config.yaml
n_layer: 15
d_model: 192
n_head: 12
n_kv_head: 12
head_dim: 32
d_mlp: 768
vocab_size: 8192
activation: "tanh_gelu"
norm: "layernorm"
norm_place: "pre"
norm_eps: 1e-06
positions: "learned"
qk_norm: false
attn_scale: 0.177
bias: "all"
tie_embeddings: true
parallel_block: false
init: "normal"
init_std_qkv: 0.0236
init_std_o: 0.0
init_std_up: 0.0236
init_std_down: 0.0
optimizer: "soap_variant"
lr: 0.00638
beta1: 0.95
beta2: 0.99
weight_decay: 0.0
lr_head: 0.00792
warmup_steps: 200
schedule: "wsd"
decay_fraction: 0.779
decay_shape: "linear"
final_lr_fraction: 0.1
batch_tokens: [32768, 65536, 131072, 262144]
seq_len: 256
doc_mask: true
train_tokens: 278300000
steps: 3054
dataset: "wikipedia_en"
Each number is 128 + 24 x the weight over its row's rms, rounded and kept within 0 to 255. Layers, rows and columns count from 0. The size above them is the row's rms in percent of the matrix's.

# layer 3 attention query, 384x192, rms 0.183, rows 175-178, columns 0-191
size [ 85  81  89  86]
[[124 108 151 171 104 140 110 140 149 123  91 164 113 119 107 146 118 110 131 158 140 176 136 113 142 149 161 185 119 139 129 129 124 132 130 129 151 147 103 119 177 138 155 135 133  87 106 136 170 131  83 110 128 149 117 127  92 133 136 132 112 145 125 107  92 147 133 124 157 143 148 133 136  82 108 168  99 119 110 112 140 141 124  70 149 141 123 130 143 123 120 219 133 136 139 105 121 155  97 127 120 167 118 158 121 100 147 108 106 156 190 136 163 121  81 123  77 153 105 133 114 132 176 156 110 129 164 142 138  71 111 158 116 113 164 149 161 107 115  95 108 127  91 162 122 117  88 136 149 122 106 137 146 119 113 108 144 115 151 164 162 138 129 126 136 100  80 114  92 120 139  93 120 111 156 132 106 125 116 139 145 124 137 130  95 158  85 112 124 145 106 118]
 [102 117 127  85 121 129 113  92 108 135 121  91  93 154 157 117 122  85 143 153 105 108 125 123  95 111 121 120 137 132 139  97 111  85 174 140 155 132 134 158 113 100 136  86 133  98 135 141 156 131 132 104 136  96 106 113  73 118 131 148 117 110 117  70 129 141 106 141 132  77 117 108 125 131 123 141 126 154 176 109  90  81 115 126 150 106 133 130 120 108 116 149 147 108 152 150 126 115  96 175 129 118 150 143 101 158 146 125 129 117 133 108  88 164 134 137 172 118 107 137 114 124 130 154 198 141 130 114 185 173 145  86 149 122 137 137 141 107 176 123 142  80  83 145 155 109  93 121 133 146  95 142 119 165 130  96 127 112 107  90 116 136 115 124 116 109 112 103 123 118 162 142 118 164 127 122 190 154 156 134 118 167 107 163 107 132 144 124 115 129  83 148]
 [119 151 125 102  80 115 143 165 131 112 154 137 116 114 111 126 107 115 100 109 116  89 127 129 120 146 127  92 136 113 111 141 139 137 153 134 147 103  86 173  80 116 123  85 116 172 135 130  92 132 123 159 123 146 142  91 112 142 114 152 137 194  79  92 114 134 114 126 139 143 163 116 130 126 193 117 119 119  80 136 125 139 138 113 125 135 189 153 151  95 146 173 126 133 154 151 129 157 136 118 104  99 128 156 113 147 151  79 154 163 169 124 150 146 105 137  99 112 149  92 101 113 134 130 140 116 115 133 151 141 128 176 151 146 144 114 101 104 142 144  91 173 116  80 158 132 110 125  96 118 122 147 143  73 129  97 145 133  98 120 153 130 152 129  93 135 113 131 109 121 111  95 126 148 137 144 162 141 111 156 150 146 115  99 126 110 103  82 151  93 165 159]
 [152 144 194  92 116 155 159 106 153 102 118 103  91 105  97 118 145 110 119 134 158 105 155 155 103 103  66 132 135 161 127 158 132 163 120 110  90 119 144  88 139 112  92  94 123 123 172 130 167 129 146 132 108  92 123 129 158 129 101  84 123 142 101 122 111 114 134 123 129 133 128 145  79 128  97 142 134  74 106 106 160 108  89 109 161 125 147 204 148 143 130 102 155 139 132 107 140 155 142 134 116  91 178 101 155 107 139 112 119 107  97  95 134 138 119 172 102 112  98 148 115  89  99 107 165 121 110 132 110 121  91 129 115 167 111 118 147 167  99 127 154 148 118 135 129 133 162 133 138 131 100 165 131 131  97 133  89 130 114 169 114 111 136 131 119 105 162 147 121  96 106  95 139 114 118 142 134 126 109 116 105 124 150 157 144 135  95 112 165 116 113 132]]
# layer 3 attention key, 384x192, rms 0.176, rows 175-178, columns 0-191
size [ 90  89  97  99]
[[149 101 121 101 131 149  86 134 171 131 116 140 163 144  92 180 149  92 157 116 131 114 146 100 138 169  78 105 142 148 137 142 110 126 142 153 162 175 116 144 134 129 119 128 154 151 126  82 148 130  99  90 165 129 133 176 131  88  85 153 107 109  84 123 109 117 102 121 168 147 129 118 111 133 191 137 135 132 159 104 136  90 155 104 134 114 113  99 116 120 138 130 108 159 138 100 148 169 138  86 130 122 115 134 134 159 131 142 118 121 125 138 129 128 149 131 152 117  83 114 117 140 140 185 140 144  91 152 181 165 114 127 135 112 153 146 166 127 107 171 124 159  97 158 109 138 118 120 155 107 134 130 152 115 188 115 135 121 106 145  70 106  89 128  90 125 140 125  83 141 106 139 109 147  91 139 133 121 116 124  96 140  83 154 130 146 137 112 129 121 123 106]
 [131  74 105 109  78 138 126 117 141 183 126 129 109 139 115 132 146 148 130  93 135 133 122 149 158 120 140 116 138 110  87 127 136 112  99 123 145  96 124 159 105 126 122 126 129 153 154 151 109  99  87 118 148 149 149 158 146 116 164 113 120 115 127 154 128 115 154 168 120 103 132 106 144 119  85 133 135 121 135 137 186 150 113 104 108 122 108 108 159 171 127 129 181 116 155 125 161 121  86 131 108 133 115 142 174 123 105  99 139 161 151 126 114 102  96 151 136 128 138  86 150 115 115  50 150 109 125 134 143 162 149 120 144 158  95 155 111 111 130 164 138 104 146 198  97 133 159 154 116 104  91 116 110 119 133 141 123  97 140 153  97 133  91 136  82 164 134 125 160  95 110 157 137 123 156 110 106 118 160 183  93 135 140 161  97 130 115 117 121 145 103  92]
 [113 118 159 110 152  91  67 104 139 109 104 128 146 138 123 127 155  89  92 139 124 114 154 130  75 152 127 135 150 124 129 156 144 145  94 167 123 175  63 134  89 111 109 144 103 145 130  89 139 144 122 128 110 150 107 174 137 126 124 141 146 118 139 104  86 176 123 130 132 129 107 121 172  73 146 105 113 160 127 128  98 138 153 100 135 140 129  84 129  94 146 169 139  91 140 123 106  99  89 114 152 111 119 148 147 136 146 101 116 138 148 101 108 126 160 158 126 129 114 134  99 130  97 162 164  47 147 174 142 104 127 103 107 115 125 121 103 109 141 170  68 136 157 129 148 105 108 130 112 140 117 159 170 109 128 118 133 116  92 139 101 121 109 125 145 130 126 135 131  78 122 114 111 161 130 142 144 134 151 141 137 137 155 127 114 117 115 111 144  82  94 120]
 [126 153 111 138 127 144 159 126  96 102 122 131 144 100 109 138 125 154 123 127 127 165 100 126  98 133 155 125 115 157 140  82  86 177  82 124 139 135 162 128 109 134  95 170 125 162 149 118 104 131 137 164  63 105 136 137 173 157 136 144  94 126 194 154  93 107 102 135  83 133 113 155 140 138 107 126 119 160 155 145 123 126 122 140  82 101 102 135 113 164 138  98 102 136 190 103 124  86 131 115 101 161 122 115  93 126 145 126 148 119 110 163 140 165 102 137 103 120 116 143 148 159 110 136 121 123 108 106 126 120  80 130  96 131 151  98 121 125 119 145 148  73 149 116 131 125 139 157 123  79 137 139 137 112 148 141 108 133  90 135 164 159 119 145 144 156 105 178 140 148 159 160  79 109 157 105 115 154 153 154 142 142 107 115 140  98 124 147 100 129 134 157]]